config.yaml
head_dim: 32
d_mlp: 128
vocab_size: 3789
activation: "geglu"
norm_place: "pre"
qk_norm: false
attn_scale: 0.177
parallel_block: false
lr: 0.00485
lr_mult_o: 3.0
grad_clip: 1.0
decay_fraction: 0.772
Each number is 128 + 32 x the weight over its row's rms, rounded and kept within 0 to 255. Layers, rows and columns count from 0. Numbers have three digits each. The size before them is the row's rms in percent of the matrix's.

# v: layer 4 attention value, 64x64, rms 0.154, rows 41-63, columns 0-63
# o: layer 4 attention output (transposed), 64x64, rms 0.408, rows 41-63, columns 0-63
# gate: layer 4 MLP gate, 128x64, rms 0.155, rows 0-15, columns 0-63
# up: layer 4 MLP up, 128x64, rms 0.166, rows 0-15, columns 0-63
# down: layer 4 MLP down (transposed), 128x64, rms 0.13, rows 0-14, columns 0-63
v41 090:088170114121154176135083106092149159116047151168149158161149141139167147153164148135120195081119123121105149124093169106109089168135059059097107175142158110172090147139155123172141126129124164
o41 087:186138160113065081142085077130116120090135155091129097142129135100109114184124087166133204118124107158130051163163126152187169097125137104151128117132095063192120081159123122106141124129127145
v42 107:084186151124124143102179151222141078164140183112121156133134124176111174133108171134139128112113098148109099160154103160122086089129121127109148134159157105082080121109156105176100119195170183
o42 115:085105116150139092109135191115113150072096138112097111159131069163104040123120146158157130116100144085120104119146151176087136183156126097141166074147116113124138042122195111155096137107153128
v43 114:149048139071125106146133074091103159108160129173102154161119110087140109112116109111155138145157142134166118152084087134113195081133157125139121123059168098127087121107180148062125107091163072
o43 121:104146129133152178134177139111072091153113104154161125118177111149128158146137129108112186125145074098138157157102123085117113077089183137140143125104145186117128193082048167105119150073179105
v44 104:145111122126134114161097128149106108161143150202136051137177139154152124105158095140090149173175100111183115168121152086096133146138139106138216191107078136142121101107074172152144159158096140
o44 108:153169122098054127154109079189129149089130146117181149148152152132138184136162162119064111065162088114123154115109069135096092116117116105131122113123144135130132137118111118161040147124098207
v45 127:152136158076158203120077149110126183133168112136180117117140072136132133114135131123117125163170109157115096161115160119060161120181184094119138129126165189083088113132189172127139155180107123
o45 134:132140146110148147151089160187089142113152119051151130158175141138082184116135164139122154118165107118138185086139069132114085142121114126146185144098074117090144069114111153134107130035119096
v46 101:133106074167137173207112077061161184156108087106164141200111123115124153149114159120173157158136132122131098115126136124087142084087099095108086141131075108145122161195163166126141118138149104
o46 104:144178097091105114166110156172125118173171114123122121158163134127133125083105106104151179137117133167135075147146123108168107125116197127109131098121115084189117186181075105084216159146136090
v47 116:143111095138059083140136091186094153123114114186112165149141160066127154088137127117121141074119086062099113076178171080120152134134121151092073154098138168095086121141144132084137106141172108
o47 126:132118151138128147127116130132128162102093122124141142126126190091131139133089125130154121196148097050140106162203209122098103074108147137182140160100110181099147196117141069141177116143158108
v48 116:100115193112154089145134128105183073102168190136087092129116144106111143119104157144126111123139098066171139135111132109138097107132169141129137122127185090144076123064156120088094035107076151
o48 125:073144124142086148076111106036082102157133084153107172109167147125125096168131088126073129096149136084144155152102147176079153142128114125103115117126165151124138117056131172204098124128160143
v49 114:169160138106123181116092177161120115120143136090137098092146111111159147126029149103166166124130081134107159126114144168090124152109104125087122139056148205119073112158144138107071130114130067
o49 117:123155156122143117127118146092133185147120116111105096092100164132166147090128140101154188110155169102144159076163136129129079128043139153173086172150059105063121107132140154182102139084129075
v50 113:164169149085101099086116133120117159122141141120160054111137043166183142091119111138158101144193148147201149149138112197121162165138166159126145137178139113081125107132086140095160147127158138
o50 124:134099136159164174095139175150146108114123172131142138099197159111166149059157136104104128162145156164106201052135061084127137139077116159122163095119119126103170123123125187131070128119122147
v51 088:122080110127116177100145136079112129132049147145155167135176096119169111112104193124138144164169177160140123084103106137140098114102095211127118160145175101134114140092134099084137136080198155
o51 097:183136128174130173108151120061150115111071139126088104158119116139126054103156080160150165160109073166097164154121119119147140119103176174131165145082126084112134198140082136071095130132153123
v52 095:128176184144088153133104151112186110168060122143177160154166102153153085143101092167136175126169101075154110078114161088118065149154106132063130145134096102151117131157125163151148091165103130
o52 099:181127169106095144146040097137109155108129132046093118165152154125098094101149112124109143115109153159120088146180152160115160135123105202114076149113107077163117146120113096169123160092090185
v53 118:104108127106162140130098131095143103102175138138144149154212107159119142147097151148103169133137077077160127101100158093072148102187139114121137126177143098175086174091170136156057101148070097
o53 128:114202125115109146118074102119074154189123115088112149099175110141136104182105159097087132072103090106143120149111113205123143125141132145141123104085133043133091097093091173143113113077118115
v54 101:178106141144150175077110200199117162164081169141131123100142108161088126129188132105111146137151073110087095123162123158153143141206145129123114143165147170095107141101132149125148120156102051
o54 117:185111133136113154162100139168115148114114084103099145080121124125110118171132199158109076185148111113099120088172124079127139114167137134185142158112069170074151066104142112154097104052130135
v55 113:099138069060181092077101106141115161108109158153072154132158051076142122164108159114147116090157124117104205093169128121146110112145128188092131106163123122145122099072172089115135126141139135
o55 125:093176144185147147105100117089141132067097180144101127094196125127137116137073156156145178137115106146122110145115166136133195154121081120202182141113143114093153128098128125066118086163170095
v56 106:154143128192125135141116180127177039130144128156139142108107138147054163129156127107174121139137163124182109133184114141167146147109153110136098129151160136057122138150093135184129075204106101
o56 107:118092102171100120074139142179109156190163098109096130078167130103141091098138165138150062104140115121116127072190163086094148139176134100102106096157128088108169111124194123160162147130084164
v57 100:105111061181105101135124134128067097118170146197182111156113096101095166143166129156096068111172125142174130134087112113118147151154177164148177156064117080077118137130116149161103157157122121
o57 108:053134123147084164148114148202100134106139131110149141146181151131173098142177169113148064137139056082152175121065114135140106129145140114114151121142176120100125190167148097089100130151120176
v58 127:156151165164042075116150169095100098125090139103146109128112137130077068130087100157139095141153156088166132109124200127113089101149116195098165204104170126139107136098120118111152164135144123
o58 140:114113175150102166120120133064125168113105139088160172185096132132135084084176077130113131136130132121132171156122146142133106124143101205100091142115115123065101193126159105132074093144082201
v59 116:102137112142173133121139105135155110138118126166097094149119123071119092112115058160106177171141118144099115115062098110070191124105094109065071153102139134132073102150143172109150072133133197
o59 122:130118123141092038122125088137098112112133135113114167169176169144177151113150118141092221094113129100188079184157134129088082122060139111139160144100139149169126152151124145144129179154148113
v60 103:118168094182156099075144068143127149081111172161123151167147067102122164102117132163153101173172156192180092097180083140098120099099136187127152096137149103134108107129148089102132157143163135
o60 110:081116087206158146095143155155106076074096175119108151135203127159201087065136173144174137142136104135109127143166134147082165144131126143113166109126114103126147133137097141065086137161137125
v61 079:086114074144103133125084101096101187122153101136183145110167107111152115154097152110188098104127139131165158101180123125081111080117151229109104119152126133174097112168139173140120145104113061
o61 091:123184107171183166102124099159097124165134139120115145131154144102189149075118156110182162179106114154119153110143145145125120163119126145190115100079127059113082166125066103088136065148086101
v62 096:137093129194123142143070121132064122104096163142163168128104104166138161177154130116109081062153142142136117096133102129203114145175103121198136114195103109162152147060130116097127105148136101
o62 111:148159120143116154148102099125135111122097149154154109068125130110087052178161190126149046186136085181118116143095127098167191096182118115103123122103156123089137148129120088094094102110098169
v63 098:097100184058141098157122092101096212125096135140179146127142152098176131133141118093070122112133087173094176102129144169150119118160152131127143133144138147157133132108136063058158128052132139
o63 108:145147168128170201104130114065142120109142166140128140147106166100091162192124087150140115200114124115149125174116070103158148128117132151159133179120139188137119095092067169078125082109162100
gate0 086:102135136133155092183163179127089147060143098140111174142157066127078146117161106144176113127151119120095118116213105097188131105187096141119100106154098129108109133153133126095122052178112126
up0 088:135107095142117109055107093124158148172158182060153076116115180146171139127111172190190099190162127159118146064119126187092161113136153115107148106141115141174152121091117112116138110127118100
down0 095:151109162094162120132156142150127078115104104086080115089122060135152094120085145160112073129110085130128078111029119077147185148111122156183072160148125179127147134148115125146111166101108113
gate1 115:187114191116156114135181100080080095128119104142051128135159092149122139185150153183114120072182127159097170141095130162169141189136128163156110165162145113169161159151142099160143131138122115
up1 111:106122128146199103107136118128130102150092137105169119104070129102084174090189105139149146109126132101186056142132140120138198141174141139089133113123149092169110050132121182145057111124141110
down1 118:124104106097214152170159087145089123128134141099105087142114147113141153079078127146137099108182135121161125081167142120126115179180074123160119084124170170169137134130070182163152111129194119
gate2 080:124166169113123144156107143106148132105114139145122132113190073130093142110097103169140120113107073148113201156149126098186129125144092113092145086179152204076171176133162165128175122124193158
up2 085:156139173101077106174110147127096180143081150086117096172156092152095111111143077120155175061078100093113155158151112177163097098140114149132131108168097145077131114178146147168142118089180161
down2 082:097173163110125166144091180125140148155158183082149176166127077134067177105155120135159130149151132125177160167153143119185163141151151114062113099095106163179110174127108133103181123089156144
gate3 111:143111096175116048106120127136094163156161154123056127148082122148149106146129091127126144083187113104145125092102122110127167094128124149136088149136148138108135103185174190095089041093171103
up3 105:147089119102169124101121127084109155143096123110146134199135117192127147124124168152118062109117130196127126139158126111142065056170107059070142168096153133159136134100108130152124092150198138
down3 108:167144122139103104097110123123123121164145110196102115170101137141146147173150133190149119108138142192175141139124182126157109084148136089116097130054178117111144087158131174160106059050117160
gate4 111:201124141080111179206090153106122107136143139217112167117096068180095104163192100165128133115166151146139169124127139117079083127109152134137144121086143101115153136135114120080159102145148122
up4 114:121079122103090136165192083167176157114101127112098138152121133128186144138091123132136128112135149123066147166101173156162127143130129204097160085132105150069082090104085136196125125091153176
down4 116:128164123128098106124126162146124158103107080191109037124160135077152117148133152141192145079096109134207138123121120146118159100132137106138178075127144056130133118113189172154131132139130189
gate5 070:086131122129130075084132120192115073156181164154100084144087072123123178154126180156120080134156171163133124121150123184151158154106147171156137146094127100043092159084127158146133157114126134
up5 081:112170105070156139150101116110135119159111159160155103107145115124114091126108132114135195116142144113070127098120155101149130153124061102073108147092087121204161176119148125111160116027068120
down5 085:151134133160157126150120140137131169089079073126083137175094163120142134070138161123151123158071076121149156151096139135131069080165120151163085147148127085106151079180125100128169120212136078
gate6 067:081161112131151106073160086163142129168163137111146097133117148116163140187144117195067094139105119115110173119168090149073130137097153102118157172113099117102096178107166168171089084113069097
up6 080:121117152104072133190055171126103123077148151138135108087136185126132137075138127045121150090170141072128122151050131140106097117150105087136112071138114111129149113111101143141091143175165157
down6 083:053141115153162133118206079174135101106137161151147122109101053135166134166090106157092102111123150150091123130224116129116094169141099091087116114118124127120055130123107162139119139109106087
gate7 099:181093094169049089096072129107150110083098119168138159119154122118126031123165155115131102099175146091171119134107145184139079099132156091127102119098125148115152168155097118136105182108143117
up7 106:169097113142178104136136102173199124119073119154160092153113114105123096173140174159126142108108134140166161107149104147110075166095203071170078136075141160120137161080094100088116085130120127
down7 112:098086101139102162159177071148110112107111082102119117116162128105081098111090109062081113132088080148115095120128168082131118163170124181095183110135101148064077168130113089153168142089133133
gate8 090:113127116152176071116148133204132184171181109179101139141149099114054090194135145136113153104137146145131140145060093116168147132132139153140125147096139151157137140117080130136150028120117113
up8 085:102171060098156184144142092069072121126124094103160164104110146107087110160148075130150110144118056167160186120107091140193138101129124119096102103172124111124094149122143187076118138148134113
down8 099:116151131080085109157084124142137117141129090222084155105165092140152133160110096177132106088126101153092127171022090124149113135120117141143145125126144146133081142109087134166070086141181125
gate9 108:118143124116132125173091159114163097167139150123138195153128122164073188097159126062100122154135125152123094186132163076157138146191187174129092176108144103134144098151091084190122163121135113
up9 113:161121083121069093158179159116137152149101102098185091099151160110101096139081156107103125165099077148116186168126128143149099120092047098144182153176162147140105118143166103088107115154155092
down9 121:112134100154155097053173177097101142175086153129146158128155169084096173146116121090100114135046141139110089101106151129069172133132191136150147162135103135098126096155135118094110150089063100
gate10 081:073094175151082099110110119112079127122077127117116127156099146157161102149159157154168107056083098111141070093149066146117132113076145097129092131114175124121098156142192137074127078098130091
up10 083:094150127134144168138142137153139128132144153192137120069091136147191110150173076133104103104180093125137132111140096100088208129069146154133122113146127152142070108166148153117154149131031082
down10 088:129085126156157079104144138151099163089164100124134157117125140170065097130133112077112209145099156133146132141140132089152066106100084158068134147089181047111160121166159157129168117129101150
gate11 077:138150139081129101127085124101118092116146180109144095124159108151123108125138092117090134122197140147169153156199133097179115143114134136163151153150123088022133148097138131172190150187163168
up11 095:128062152179127120132105096118172175127161147139112178111109179080159141132070155118119166127090147113073123069106152150079135110106092144119085134162095155196104154157134145107078138074089097
down11 082:118141115180143127146157109157124152127115084192094133088079111120142096100122172071120135129099098101128094088056132182080102105160129104174120069144114103129117070146062085109080160161114132
gate12 097:112164124067121077090092134152173153077155097096106118095137117101178116156136124110158130105194116089144126096121175093154126140153142192134154156122178128143111091151165201080096143185132170
up12 091:108060105114151181147104162121171123095185136113113126130096117118137175102164116116070054149076143101093092163143100176097094133164102140163112103064082100133125126143051141113157126122150148
down12 094:143155169161116089189173200113137108070080122186118164067157110135139147183148159126115145127084089124173154173084116115088145082136159109135130104144120080101172140109171108143131171139098114
gate13 107:160096143110108098128187113105134101112090115162137100177123062115064134101171077105186135114088070134151165168154111108145107061168050164136114111114123145053125138112149142137109119125122142
up13 098:139115084143111103190103129108109144142141141143129120128108069179121182106107138092078170081154084172106151192189169119087091129175121111148120078159125154068124146161131143134083173082142154
down13 095:074147125141129107162130140173063209035126137088131172062128106188097166145179134136085165154148165123128152123191137103155124148153153129087122091122134120150133146121135170109134109159148121
gate14 079:164103109095190144184114161066153162073160144132130103137148059157109129109100080166129160099155158122152107147160119105103141110213146111075108165120108196131100144095129106104174149140104108
up14 084:172088112108097183177069113112125174103153140141151152139219086131148130091146193140101149132148072108146172138148109101044144116178115113120146105153126157124129163084096113132080151113113131
down14 077:086119145113118119118157122137072174144158164061172137182140126177063133131185119074136139149118134108134104139206147109117111125118096127058183102095103128116135168104153124085154054140121135
gate15 068:081067168068162118109166134164129177146117158134194135097124121135156157120114115090123084184163170130116150107192133126123081113189100148151105159150117144105086211113137147140163126132084104
up15 078:128099161092128094088167074164081086055089141144150143118142139129141125160127088106097158157108129147108093149153137166127091156177114133153138127172127129173101072069109215118086165171128105